Weights of a small GPT-style language model, trained from scratch on English Wikipedia: width 256, 8 heads of 32 (2 for keys and values).
Each number is 200 + 40 x the weight over the matrix's rms, rounded and kept within 0 to 999. Layers, rows and columns count from 0.

# gate: layer 9 MLP gate, 512x256, rms 0.0889, rows 197-205, columns 0-255
# up: layer 9 MLP up, 512x256, rms 0.0916, rows 197-205, columns 0-255
# down: layer 9 MLP down (transposed), 512x256, rms 0.131, rows 197-205, columns 0-255
gate197,146,176,167,176,214,182,206,156,214,164,264,177,237,222,205,202,196,285,179,245,191,233,67,237,213,147,138,231,234,209,156,220,185,248,191,238,151,175,272,193,251,218,230,200,182,203,111,246,172,266,249,195,243,196,299,237,185,203,125,188,206,233,204,326,245,143,259,165,253,217,237,149,145,234,181,193,178,159,225,244,216,190,172,225,309,198,197,162,205,138,243,163,264,217,205,124,99,212,148,169,131,217,167,170,215,176,111,208,218,151,171,246,223,245,214,267,191,99,193,163,232,237,185,173,175,263,223,200,152,221,164,207,183,189,231,160,207,264,229,181,195,186,184,196,236,242,196,329,140,172,201,243,210,180,224,224,196,194,157,222,224,129,226,244,192,125,170,207,210,168,224,141,187,153,219,215,232,220,166,197,185,229,185,253,163,176,223,178,187,181,193,206,180,257,131,191,198,189,205,255,218,290,212,237,181,192,191,269,299,143,259,192,249,182,235,264,224,159,148,237,176,182,148,211,254,154,215,226,129,182,177,187,268,169,127,180,289,133,163,206,191,297,127,169,227,240,240,272,192,208,225,171,224,167,188,141
up197,148,199,191,184,182,204,176,175,253,133,135,211,191,215,196,263,208,184,198,219,170,248,183,230,180,189,183,261,210,266,190,262,147,188,260,198,184,198,152,231,165,256,228,199,160,180,236,187,287,171,206,270,211,220,170,173,173,184,192,160,158,228,243,193,272,188,226,173,179,255,215,206,208,132,171,261,234,165,276,194,215,165,199,255,224,187,214,162,151,229,219,151,275,203,214,159,189,271,254,148,225,203,172,201,204,229,206,197,141,138,267,159,193,280,184,243,232,175,160,239,166,171,217,180,201,216,160,254,183,239,227,196,292,171,240,197,206,143,226,233,169,212,250,143,286,166,200,234,204,195,244,214,247,173,232,225,200,228,183,207,189,165,191,227,214,225,259,164,186,173,269,148,209,205,154,231,201,220,139,184,188,210,176,213,137,198,199,205,215,235,231,270,113,237,236,239,185,278,228,267,177,185,176,244,205,210,245,180,258,201,184,246,232,120,185,266,172,55,170,176,153,158,194,203,170,199,212,177,247,279,225,213,209,246,127,132,215,156,226,222,242,251,143,147,199,167,261,241,225,270,171,195,130,198,310,270
down197,219,226,278,165,126,226,206,161,164,211,233,136,194,143,170,139,169,210,246,246,227,209,198,213,158,216,163,204,151,194,168,141,193,201,222,158,156,186,223,249,229,194,153,195,182,227,176,198,184,210,242,225,164,188,198,230,210,247,227,234,187,219,182,141,198,223,217,210,121,224,188,222,170,265,147,180,189,179,252,235,153,233,174,185,239,159,143,202,195,227,254,205,195,241,162,196,247,162,224,292,218,169,208,199,227,209,218,187,173,247,135,230,113,185,229,178,244,209,153,282,230,169,181,192,180,193,159,191,217,234,165,216,189,227,221,222,215,242,304,158,217,217,191,202,243,211,138,213,175,163,122,244,152,188,146,190,208,161,223,143,235,167,203,195,139,233,237,216,255,186,159,171,177,239,203,189,189,146,134,237,190,108,117,197,243,241,198,245,230,180,226,205,200,157,212,185,231,171,196,85,196,195,199,129,199,261,225,195,218,228,136,227,188,245,140,205,190,238,204,149,196,229,144,181,278,201,170,208,238,261,144,124,169,258,235,197,174,177,175,231,280,175,172,244,238,216,193,104,222,234,196,224,188,177,220,241
gate198,159,157,214,215,183,224,183,120,171,192,236,98,202,269,166,180,233,222,138,175,170,206,108,169,263,183,123,170,148,135,227,177,254,257,147,185,225,151,202,181,210,215,186,181,165,270,153,211,142,217,200,194,217,86,117,172,251,139,215,266,243,183,174,282,196,152,176,160,113,190,256,160,226,207,247,204,145,167,211,201,188,176,148,171,147,158,223,208,211,219,200,212,184,221,172,114,189,190,170,305,229,203,187,227,172,162,275,314,211,154,236,205,237,211,242,189,166,255,201,180,241,182,276,215,242,195,248,166,248,222,261,200,193,180,206,203,224,190,217,230,171,196,246,195,199,247,225,133,215,192,141,255,192,167,296,139,194,257,224,182,176,168,185,211,172,236,227,168,140,281,130,196,152,206,233,171,207,168,133,187,184,245,190,253,230,157,256,158,200,264,151,198,206,144,196,205,210,200,112,244,203,265,278,249,165,236,194,194,238,174,157,176,193,193,167,262,144,149,198,210,209,216,196,197,139,125,188,156,288,187,155,193,221,174,179,209,248,130,159,208,133,226,259,268,194,126,258,237,161,169,203,149,257,224,152,130
up198,194,141,192,241,120,192,276,135,113,201,199,158,252,192,262,284,187,156,218,242,202,155,181,235,285,233,206,249,115,168,226,171,220,143,186,198,148,256,191,180,219,206,191,217,166,191,184,223,196,216,176,182,196,188,219,246,111,158,152,185,245,153,133,217,233,214,225,192,122,169,238,178,127,196,223,241,178,175,273,246,176,201,274,225,170,215,219,206,216,177,220,226,172,283,232,231,238,142,154,131,248,239,171,173,89,198,152,166,148,276,231,167,192,241,134,212,172,224,144,276,236,210,184,267,195,162,247,149,220,238,136,156,172,266,246,238,192,176,274,203,189,210,173,199,194,248,196,191,229,225,234,183,265,194,184,136,202,171,161,251,212,215,239,221,167,161,225,230,148,218,222,196,172,170,210,183,224,221,133,200,226,231,196,254,220,186,216,243,235,204,205,141,210,161,228,175,132,204,189,183,284,194,218,215,97,196,221,250,228,203,240,244,183,137,213,248,159,253,184,214,187,184,163,248,248,220,186,170,239,150,191,238,221,109,131,127,239,230,264,201,222,221,231,198,166,150,237,162,221,195,175,205,156,206,253,146
down198,174,248,186,192,176,160,142,195,183,167,308,146,202,203,236,248,114,205,200,166,210,160,221,86,229,249,211,191,223,164,210,122,238,190,179,222,154,107,233,209,276,166,166,168,141,232,180,182,174,245,167,149,172,181,214,176,93,161,198,242,312,204,223,242,209,189,185,195,177,152,210,214,192,209,189,198,176,202,238,197,157,161,175,224,153,186,204,247,214,208,138,253,270,194,239,136,152,208,174,240,282,151,223,186,152,206,182,206,223,151,183,176,89,190,173,169,174,214,144,249,224,193,195,195,198,172,203,237,173,245,237,110,177,229,225,214,280,256,211,211,194,173,220,156,196,196,256,177,267,174,170,232,235,213,238,180,154,233,135,234,305,256,219,220,186,220,225,235,181,186,181,193,211,195,215,225,131,161,191,191,179,191,205,241,276,126,188,196,191,301,141,120,171,205,322,239,111,190,213,225,180,219,187,202,242,167,213,206,196,282,177,274,132,153,241,257,166,205,212,234,281,120,213,194,171,157,242,228,277,142,120,230,232,148,215,226,202,117,220,237,251,223,168,172,202,250,209,258,224,225,231,173,247,233,154,173
gate199,244,181,214,162,168,162,180,156,195,149,166,238,231,176,152,248,186,173,246,185,278,121,173,180,184,231,213,161,208,199,284,167,160,243,157,245,191,204,196,207,254,195,222,216,172,199,185,174,181,184,204,127,175,241,195,193,286,132,186,231,244,214,119,200,208,243,207,214,219,204,159,181,204,199,233,277,183,201,203,156,168,186,151,221,236,148,315,214,129,230,191,167,185,26,154,177,224,238,269,185,223,105,260,215,183,204,211,229,186,255,256,177,177,245,165,195,188,224,153,259,191,235,220,218,192,266,177,249,202,145,227,83,174,303,168,250,203,122,112,189,210,192,160,128,243,157,183,205,165,178,206,122,147,161,144,201,191,145,226,221,195,186,208,198,188,172,191,248,223,208,131,198,203,174,224,257,221,243,282,224,203,239,253,139,231,93,201,228,190,218,153,191,209,202,203,200,172,201,211,265,246,134,243,143,185,201,222,220,193,241,196,255,176,203,217,216,165,156,200,189,163,116,212,172,208,227,205,244,287,270,211,142,128,262,195,190,229,240,211,132,178,238,204,213,163,191,182,147,160,257,146,176,168,243,202,216
up199,180,202,238,235,234,259,280,244,201,162,147,224,215,241,208,153,202,226,125,216,194,257,233,267,216,184,241,206,213,238,205,215,182,261,149,205,124,208,162,223,157,133,184,241,177,206,179,197,211,208,148,147,197,120,182,236,235,200,275,187,304,246,243,209,195,203,297,198,139,154,264,201,117,196,103,217,211,241,266,204,214,223,231,155,205,235,229,168,203,234,207,215,184,275,274,211,272,190,207,207,213,233,106,211,262,157,227,210,199,167,121,195,104,252,102,151,222,268,185,223,291,143,215,151,207,121,174,171,182,261,160,227,162,206,220,261,162,224,172,224,134,190,225,181,259,214,233,168,217,176,191,219,176,193,213,157,185,225,178,189,185,141,163,260,180,147,198,138,186,219,249,229,176,238,202,215,174,218,185,197,153,243,249,174,186,246,228,177,199,152,232,201,200,290,214,261,193,149,212,255,220,197,182,203,171,204,197,174,246,159,267,209,223,211,266,273,192,234,239,148,253,265,193,223,179,169,201,164,199,181,236,216,280,212,160,198,152,216,200,128,183,185,235,209,225,148,201,194,192,204,235,237,278,227,185,184
down199,130,172,166,282,225,193,255,235,136,222,210,267,213,214,257,95,165,246,175,249,167,181,197,222,199,214,224,234,183,172,160,199,219,195,189,239,202,171,190,166,178,150,187,163,186,221,237,208,199,194,208,162,232,199,144,253,242,178,206,141,195,161,123,228,146,120,154,189,126,125,247,197,177,172,191,149,204,178,169,296,235,185,267,166,146,178,225,225,156,225,223,148,214,236,177,180,195,175,160,154,149,230,140,182,219,178,270,242,248,177,187,203,217,147,166,182,217,205,156,151,238,174,185,235,233,234,121,193,192,218,172,211,201,204,188,214,196,156,156,245,251,197,217,203,176,115,276,224,192,208,221,196,188,200,212,239,201,267,190,180,179,166,208,192,181,93,181,207,276,290,246,229,253,157,201,173,105,259,211,247,209,243,65,200,176,164,236,208,226,134,178,252,188,198,188,248,135,196,194,215,154,199,142,199,145,214,148,250,208,171,190,143,204,195,237,230,219,183,174,158,195,290,194,173,133,265,174,239,230,202,227,179,184,197,231,253,183,191,239,218,175,248,207,222,186,194,113,167,257,231,238,249,207,237,271,184
gate200,209,238,134,190,191,252,235,249,216,235,197,277,200,233,229,159,209,203,148,213,161,127,194,191,158,212,141,223,160,225,248,150,175,152,268,140,210,190,236,149,217,293,185,203,274,209,275,186,156,177,231,261,130,198,216,213,230,198,161,219,192,127,150,192,196,201,157,253,258,194,200,128,157,240,163,231,161,223,212,333,162,186,187,240,207,238,208,156,183,278,231,147,219,229,217,214,189,230,201,191,222,177,131,129,216,175,227,179,252,269,176,170,199,264,209,255,234,280,193,171,257,177,271,261,231,195,224,160,210,176,195,206,260,201,122,197,119,189,248,211,239,236,263,310,276,177,53,271,121,187,153,241,171,221,157,256,169,116,216,219,210,159,210,193,247,169,217,164,139,251,180,121,164,152,164,234,262,190,250,189,226,194,187,300,195,235,161,192,183,223,204,265,157,132,179,217,225,211,132,187,212,139,169,151,168,201,198,193,183,214,156,205,260,134,198,231,179,187,310,270,166,248,178,257,131,266,270,206,213,202,226,137,243,166,271,226,169,176,125,166,303,184,231,206,255,170,248,231,214,208,209,171,228,183,134,264
up200,151,204,201,235,230,209,131,177,222,219,235,192,166,114,212,243,145,292,154,151,173,157,208,175,266,247,268,222,177,278,158,196,229,288,162,169,66,182,115,144,192,185,203,136,224,287,189,151,234,237,198,265,208,160,206,195,183,174,239,170,224,168,216,190,201,92,187,284,290,176,136,179,226,220,287,210,186,227,206,221,198,225,259,263,129,205,208,200,177,135,183,235,194,192,208,172,167,156,144,186,182,183,125,249,220,248,195,187,207,201,163,141,210,187,158,149,196,216,155,147,151,98,220,299,214,195,250,216,241,224,184,217,205,185,215,164,152,152,198,227,199,197,196,108,216,145,175,109,180,144,329,155,173,203,219,279,255,130,154,149,119,206,167,181,176,160,162,185,149,186,288,196,192,222,164,214,195,237,133,200,169,235,228,167,175,183,142,169,168,253,277,161,306,243,243,92,275,228,184,198,176,256,111,168,264,180,182,161,182,203,176,230,189,226,175,262,187,175,234,138,198,195,189,232,197,174,262,186,192,118,238,131,184,235,247,286,195,264,243,213,215,181,207,221,230,274,147,156,208,278,233,222,194,181,146,203
down200,211,207,201,201,236,267,149,264,181,144,228,193,182,240,187,206,188,230,249,163,232,220,254,230,195,122,187,200,299,196,176,183,252,200,168,194,223,165,173,176,215,129,175,232,174,226,231,192,239,181,139,216,237,119,228,207,166,257,149,179,233,169,141,190,213,158,206,179,238,118,149,192,104,142,172,186,154,207,214,303,188,258,168,270,212,142,168,292,235,218,212,188,238,254,208,160,226,146,185,96,81,229,226,176,204,148,178,185,150,239,235,269,244,280,188,198,191,175,138,215,179,150,242,194,305,154,263,169,242,151,232,257,183,235,227,218,163,127,160,149,214,238,238,138,215,175,210,211,232,81,162,193,266,171,237,201,206,260,134,207,143,273,155,152,175,127,231,191,136,256,224,160,213,235,167,169,214,173,252,236,211,205,213,217,257,191,216,249,140,134,233,260,198,158,147,134,115,111,296,122,182,159,207,106,241,183,193,157,181,156,201,171,221,188,236,228,230,225,228,130,232,186,190,192,211,276,162,220,131,226,189,182,182,273,264,211,163,229,218,190,218,144,209,243,292,130,220,93,196,213,209,227,149,149,168,239
gate201,225,154,247,232,244,174,230,125,139,211,173,231,271,252,156,180,168,210,173,253,187,195,205,185,250,159,126,191,235,219,168,170,221,252,225,261,275,274,213,175,191,213,242,205,239,162,141,205,218,256,181,215,192,247,227,236,215,179,212,226,156,140,248,244,179,203,257,200,178,174,240,148,218,200,221,261,224,168,239,129,199,296,286,163,138,193,213,157,220,251,222,201,247,180,216,208,216,261,210,198,247,199,298,169,272,229,174,208,192,300,195,176,164,142,187,221,209,195,197,200,208,214,188,170,174,151,162,226,221,207,223,113,192,261,215,191,174,156,207,204,188,218,248,118,205,225,294,190,152,174,159,203,221,133,164,273,121,274,142,206,216,99,215,198,211,152,195,153,310,243,226,182,239,236,209,251,237,214,250,226,172,245,227,182,169,216,227,139,197,151,268,126,152,248,188,216,197,157,167,194,143,235,163,264,225,226,181,243,149,194,251,237,206,184,224,180,97,195,214,231,249,175,184,131,192,235,183,229,207,191,171,140,223,155,148,182,154,273,225,142,191,200,239,210,178,181,228,139,215,183,219,244,151,201,243,104
up201,142,128,237,179,177,231,180,186,114,150,150,234,198,225,197,178,231,214,185,181,166,208,225,198,267,146,96,219,187,183,173,157,265,200,193,262,265,222,170,200,195,194,247,153,205,209,202,222,168,233,219,241,226,247,222,212,166,176,225,145,143,221,310,185,255,116,198,245,124,208,200,193,228,165,200,186,161,209,242,228,172,200,224,218,181,134,191,225,229,237,234,239,214,159,217,172,181,181,130,83,230,217,169,139,156,179,211,259,202,231,277,207,210,145,195,195,308,229,134,138,203,200,215,228,226,143,238,171,203,202,176,165,191,177,207,180,166,179,273,176,185,157,184,124,268,171,119,253,217,209,174,179,214,180,241,120,126,248,200,183,190,241,160,194,236,177,202,263,232,109,183,162,164,151,140,184,241,217,149,250,179,160,207,296,185,138,129,203,184,161,162,249,129,248,201,146,233,282,225,174,151,199,232,142,217,156,206,272,120,247,279,209,192,210,205,207,231,170,214,174,177,199,204,162,241,193,165,234,212,261,160,189,180,220,160,180,233,161,196,203,236,178,230,229,250,134,286,103,200,204,181,271,157,156,196,252
down201,253,207,228,157,199,271,211,231,177,185,181,155,169,163,199,147,191,239,146,156,226,218,208,219,189,168,160,248,256,180,228,167,296,214,185,192,192,232,221,126,189,208,196,214,156,168,203,204,186,117,179,154,201,154,207,205,199,213,211,195,217,239,276,215,225,161,196,140,230,158,205,251,183,150,124,182,230,218,207,180,174,240,208,200,245,228,256,254,178,227,157,170,228,251,208,262,228,212,208,166,212,203,221,137,192,244,221,262,201,165,190,215,291,186,226,195,218,219,257,217,181,203,122,216,226,163,214,236,173,229,201,188,205,148,136,139,233,220,172,219,161,172,168,162,220,207,224,217,195,208,205,180,153,157,203,198,214,227,193,150,228,210,182,196,197,209,173,183,237,194,193,200,201,237,196,176,201,166,227,224,187,155,199,219,254,226,193,164,155,224,230,237,224,268,136,193,205,205,189,163,202,172,203,176,185,189,110,174,178,256,227,177,207,196,189,236,195,210,211,229,182,246,166,257,202,206,165,190,200,203,204,152,159,140,202,149,254,166,152,149,219,204,172,117,252,249,269,1,185,203,259,234,225,173,171,190
gate202,225,236,169,160,174,230,240,224,189,203,193,218,207,222,178,136,185,316,201,228,197,218,218,179,152,218,236,235,238,197,139,169,152,242,252,230,144,238,170,168,230,310,167,229,165,172,200,236,234,233,161,214,257,167,249,180,243,228,220,226,197,160,255,218,184,165,190,194,149,225,261,241,229,170,166,211,204,248,173,131,235,243,205,248,171,244,239,228,229,283,234,187,261,191,247,232,182,156,151,219,190,167,219,166,193,277,155,241,141,166,177,206,183,283,193,213,141,141,247,186,186,218,207,248,200,134,190,242,157,258,224,184,216,217,252,227,232,202,192,194,158,168,138,235,236,202,246,204,220,223,164,191,200,193,217,191,199,232,131,205,168,135,151,185,228,244,208,110,97,218,156,184,204,182,176,218,218,119,194,241,270,60,235,139,246,156,79,167,205,227,196,246,239,193,195,197,183,135,244,175,207,256,227,179,222,232,200,260,246,217,267,240,189,266,217,107,163,166,156,121,246,205,152,255,172,163,201,155,140,142,187,144,147,179,185,151,203,168,164,219,148,186,231,85,176,210,244,129,197,170,249,165,206,198,173,162
up202,139,236,252,119,187,144,205,258,111,223,225,245,219,150,230,220,210,116,238,156,202,202,192,210,203,224,171,265,139,228,196,162,245,213,256,179,186,198,165,262,178,197,176,144,222,140,282,259,152,176,212,214,218,151,196,196,223,232,237,197,244,205,228,223,174,206,231,176,163,180,282,259,204,220,148,191,176,129,220,219,219,213,256,162,135,156,222,201,145,200,241,131,176,198,205,196,174,249,219,188,208,167,211,151,219,251,214,215,131,246,193,199,149,197,267,167,179,237,202,211,225,205,225,178,195,174,250,124,241,256,213,208,188,137,176,180,171,279,192,141,200,203,212,122,240,228,237,114,202,154,223,147,127,204,145,158,191,182,271,241,202,250,201,229,169,181,144,179,173,198,215,174,200,221,137,229,182,148,110,138,165,261,158,264,148,156,191,150,240,199,208,136,165,146,206,282,172,176,207,263,175,215,240,266,175,277,187,222,193,165,226,198,143,229,151,200,224,153,176,108,169,183,190,157,228,177,163,237,217,297,253,233,206,154,192,123,228,265,214,239,193,208,188,197,156,165,180,253,265,193,179,194,166,123,222,210
down202,216,175,227,257,265,198,199,161,233,262,222,132,180,228,284,235,174,286,205,173,174,197,214,237,140,192,239,133,230,169,235,160,113,248,197,260,195,248,172,200,217,200,217,189,254,196,172,180,209,189,251,185,222,188,250,154,183,215,217,218,229,227,213,210,216,193,303,207,193,227,217,231,184,275,218,224,237,197,181,183,200,237,248,239,334,170,185,208,261,188,202,253,232,193,203,239,165,206,198,208,162,186,221,169,181,174,186,106,178,224,196,253,223,249,197,181,215,188,191,216,184,200,143,241,163,212,164,222,261,251,254,206,166,139,244,149,143,194,177,201,207,209,147,219,225,183,213,246,173,229,137,196,135,167,242,193,111,216,175,188,211,211,176,226,204,224,161,168,246,98,214,116,151,299,163,223,254,224,225,269,138,172,132,152,178,248,195,233,217,154,219,202,213,275,175,199,296,248,177,206,197,240,205,164,142,161,228,227,207,194,235,251,190,193,230,181,149,178,178,202,216,266,224,246,154,170,222,152,221,183,195,160,178,212,189,125,193,126,139,202,195,156,174,162,192,243,279,87,225,199,221,137,237,183,158,212
gate203,200,201,186,215,190,184,145,200,185,228,268,193,185,182,188,188,197,169,232,271,262,229,198,228,229,162,194,145,145,196,204,174,263,222,213,250,199,224,193,154,198,181,198,183,215,142,172,332,144,179,264,189,232,248,206,179,183,166,227,169,178,233,181,149,231,169,220,258,200,214,223,190,155,207,213,195,206,206,186,217,312,184,179,140,218,224,235,208,285,196,194,234,237,217,192,186,165,194,197,223,190,153,183,214,145,143,184,201,236,185,222,231,288,277,278,237,222,233,200,193,178,298,157,229,165,179,213,242,213,169,257,213,155,243,194,182,146,186,154,254,228,220,202,153,242,203,211,262,224,101,113,201,152,241,163,166,228,226,126,192,189,162,242,167,219,123,151,182,200,172,193,198,210,247,127,223,195,213,251,221,187,258,167,147,280,176,298,235,184,171,203,171,196,221,108,136,206,193,219,258,196,243,173,177,196,218,94,222,245,191,184,201,281,233,214,188,238,213,210,156,112,194,153,172,164,219,238,132,147,161,185,235,214,158,137,122,149,140,265,217,213,202,188,193,200,209,225,189,230,224,250,164,279,177,216,171
up203,175,195,177,235,151,213,224,172,243,209,205,215,285,231,169,238,257,186,210,227,227,153,180,233,182,178,216,143,191,160,207,221,126,217,146,187,189,172,178,189,226,222,140,227,179,194,189,203,111,191,177,181,261,191,209,270,194,140,219,235,307,252,264,196,178,269,140,165,160,184,175,169,181,126,212,277,169,188,242,208,163,246,262,186,181,156,168,205,151,268,214,231,179,200,258,196,190,157,205,167,124,248,213,150,250,191,195,146,122,220,175,155,202,310,168,257,160,217,218,237,178,172,185,186,203,222,185,215,215,206,184,178,260,221,199,171,127,195,179,154,186,208,217,175,156,216,178,162,269,199,187,149,129,236,174,248,198,168,199,177,198,244,182,177,267,248,135,196,257,297,170,207,159,238,250,206,186,224,205,240,197,183,205,239,179,126,192,209,165,209,233,259,196,206,222,276,236,147,179,152,199,235,196,194,138,207,152,104,230,225,167,135,177,199,244,255,170,173,160,157,287,183,211,222,251,161,177,209,169,159,239,243,190,255,307,167,193,224,209,216,165,107,207,189,201,146,194,115,173,259,204,181,188,233,247,214
down203,145,135,256,189,197,251,187,191,186,249,201,226,166,203,262,159,175,155,211,204,198,221,243,202,160,186,147,166,189,163,200,215,205,185,236,236,157,231,188,254,234,200,221,226,187,293,220,170,236,210,298,171,161,170,186,166,211,181,200,228,205,269,203,201,216,289,144,160,191,222,178,214,158,179,165,189,289,209,307,168,169,238,210,189,236,115,216,140,152,282,277,177,212,200,217,142,164,191,170,151,251,201,233,234,238,190,187,148,182,168,183,225,193,168,170,227,192,173,141,249,234,200,231,194,227,218,189,149,252,257,227,225,203,226,236,234,159,221,157,240,185,197,174,135,185,202,152,192,298,161,208,259,246,202,301,166,252,211,283,215,208,177,288,244,200,248,152,181,197,252,190,165,188,188,192,276,213,219,169,188,199,173,199,203,201,256,137,162,217,184,184,183,161,270,180,160,237,255,145,177,134,207,215,161,230,214,248,161,161,186,160,202,173,161,120,193,227,227,150,155,192,179,113,180,191,189,180,173,196,226,233,153,178,150,224,146,225,231,146,245,206,145,129,194,263,163,173,212,139,237,168,166,232,210,283,225
gate204,121,207,248,189,213,228,178,176,235,204,223,169,203,228,162,217,201,169,143,229,174,217,209,181,281,266,200,252,234,221,162,196,197,163,191,230,178,210,197,179,139,249,251,184,79,173,168,209,174,175,219,169,199,112,229,163,159,215,245,247,200,205,217,123,182,198,185,203,152,187,206,207,203,83,202,222,289,240,197,193,162,182,202,190,137,229,150,300,222,233,244,203,204,164,215,222,262,162,156,203,295,215,201,164,239,240,220,245,276,284,188,178,209,267,154,211,222,232,225,227,191,185,146,161,202,175,188,150,284,148,131,191,183,160,157,146,149,203,127,186,148,205,248,212,215,251,163,242,210,130,185,135,196,207,195,193,202,238,205,167,163,219,253,138,216,207,184,181,248,242,186,219,142,196,201,167,261,182,253,250,289,212,174,186,209,214,194,187,225,214,206,290,260,210,187,208,234,201,150,249,233,197,183,215,157,171,164,214,157,157,217,130,181,159,178,208,267,246,179,193,187,237,179,155,193,160,284,219,142,190,349,192,224,201,203,191,225,216,297,221,184,198,217,190,238,234,179,183,152,175,193,244,156,194,254,235
up204,265,222,195,213,204,135,251,204,125,160,157,204,255,196,208,186,229,194,140,195,223,218,193,210,194,117,161,205,220,203,238,183,231,219,231,191,185,135,182,208,167,162,127,200,214,157,184,197,159,200,170,159,194,265,193,206,238,226,220,130,187,181,217,249,228,143,195,248,183,206,177,202,190,267,163,199,161,151,181,201,247,243,202,224,253,161,199,137,203,233,183,186,172,195,227,191,152,247,256,184,141,232,222,201,207,188,202,214,206,204,128,290,228,182,159,196,137,155,185,143,193,149,174,181,176,178,240,178,194,222,227,209,260,195,173,190,260,222,235,234,186,182,170,164,208,158,211,131,184,246,193,248,171,174,212,205,212,184,196,197,199,236,245,206,216,201,227,180,202,138,157,127,186,172,192,202,89,283,224,193,138,157,288,231,158,291,225,167,196,209,182,162,162,215,210,221,180,241,171,181,144,246,204,201,293,229,186,244,221,257,200,164,225,186,250,186,240,203,231,195,230,154,248,290,202,234,203,198,235,187,146,179,195,186,209,194,176,187,198,152,294,216,194,196,170,190,207,201,248,212,192,224,212,191,220,135
down204,153,228,197,171,225,193,195,228,318,225,247,207,217,171,176,227,213,234,154,191,221,225,187,178,236,300,279,174,203,165,175,241,214,169,167,276,239,246,207,197,237,234,277,205,182,164,254,165,275,181,241,230,231,122,236,170,166,188,200,268,195,225,200,177,175,172,157,201,224,200,241,207,157,165,225,229,191,235,203,185,136,232,184,162,123,189,204,335,197,149,230,216,150,217,170,195,276,119,145,197,291,154,162,144,211,262,215,199,233,283,227,163,235,241,198,204,235,218,204,211,270,250,152,195,215,171,132,184,186,181,156,223,129,199,163,235,150,196,163,185,177,216,199,194,212,227,192,232,186,168,207,161,180,196,168,191,173,189,168,106,196,232,123,164,223,231,172,207,197,248,238,175,202,202,200,193,275,182,248,257,281,258,115,214,256,192,201,218,198,209,223,214,238,164,215,182,202,174,228,229,241,193,117,201,176,179,163,189,142,204,164,198,169,216,196,191,263,207,234,194,174,257,198,170,249,162,285,150,119,241,280,220,205,209,197,196,218,229,238,174,203,188,248,199,222,217,187,240,149,240,180,158,172,181,227,204
gate205,204,288,164,176,182,169,212,166,217,243,207,239,191,227,242,189,148,159,228,198,177,205,124,147,212,220,238,178,221,142,148,274,200,151,215,191,205,163,172,176,242,227,205,206,216,247,188,236,211,271,167,178,230,214,185,150,173,220,265,248,210,142,192,135,277,223,206,279,269,197,131,204,127,250,201,246,157,215,194,226,172,157,213,139,185,221,167,153,218,157,236,170,106,180,172,215,206,257,159,195,184,217,179,225,269,257,169,155,266,199,192,314,236,248,226,158,214,193,173,222,217,130,244,221,206,278,178,219,275,233,170,256,185,189,179,146,152,234,281,158,238,157,184,178,264,236,166,218,182,204,198,194,176,222,224,168,234,220,261,212,227,196,230,179,253,215,209,248,210,207,175,224,182,154,176,257,178,209,182,228,131,183,197,141,188,166,132,191,248,182,196,137,274,251,233,197,98,273,163,126,222,183,214,175,215,142,146,280,187,197,209,204,217,210,301,148,257,197,240,174,221,195,234,192,172,225,235,212,157,233,110,151,222,171,165,205,200,241,144,191,156,182,148,185,121,221,214,237,93,240,218,172,169,212,220,170
up205,245,247,274,138,221,181,223,140,168,241,206,212,240,114,211,219,214,198,192,159,254,223,282,240,241,183,203,147,238,280,270,139,127,139,250,134,167,181,197,171,214,277,169,174,228,199,142,182,206,192,199,162,228,182,169,253,227,277,260,213,161,219,135,182,228,155,221,102,279,243,234,188,198,285,200,211,123,257,221,159,208,200,227,182,221,269,263,144,133,273,199,256,168,198,126,186,183,182,186,244,177,234,237,243,182,148,193,158,121,221,175,236,237,176,174,219,155,242,224,163,186,223,198,252,172,199,222,248,253,210,226,220,241,167,188,242,174,195,149,140,245,234,151,203,252,195,268,269,211,177,230,228,192,115,316,289,242,204,192,262,187,226,167,274,165,250,195,236,286,223,155,142,247,202,193,162,192,194,200,156,226,154,283,215,101,107,149,162,202,202,190,220,241,139,225,251,264,165,231,206,211,142,203,198,137,153,258,225,181,245,160,136,159,163,174,216,182,207,166,189,218,182,217,260,151,211,242,211,204,188,179,138,218,175,196,208,179,154,123,226,254,189,197,193,163,203,166,223,188,216,151,258,240,154,136,159
down205,152,223,208,176,187,275,154,244,194,169,170,200,236,186,199,177,175,215,162,232,147,200,248,233,254,190,211,188,212,201,209,182,225,203,172,263,206,209,218,172,232,234,190,243,183,190,153,137,218,171,263,209,180,143,278,245,165,277,158,193,175,230,193,179,215,171,205,281,180,205,212,193,217,297,193,284,159,206,174,219,205,127,188,219,249,154,247,212,284,263,133,210,155,198,160,154,213,255,190,198,196,204,203,193,196,196,164,192,208,200,213,130,216,245,178,273,175,189,189,196,165,270,204,116,247,185,180,169,138,133,135,208,253,227,219,237,249,157,202,181,194,209,235,159,213,267,240,217,205,270,147,266,226,243,136,204,157,160,151,205,184,140,191,192,136,84,253,153,243,286,107,195,119,192,193,167,200,189,214,201,195,194,184,210,224,231,188,172,171,198,234,265,184,126,223,182,141,187,223,182,75,213,198,207,251,166,164,175,198,215,184,240,182,223,189,258,240,266,201,221,242,190,220,192,205,150,238,263,239,234,131,176,165,142,217,208,247,205,162,153,195,245,258,225,155,242,142,182,226,243,210,243,176,0,218,161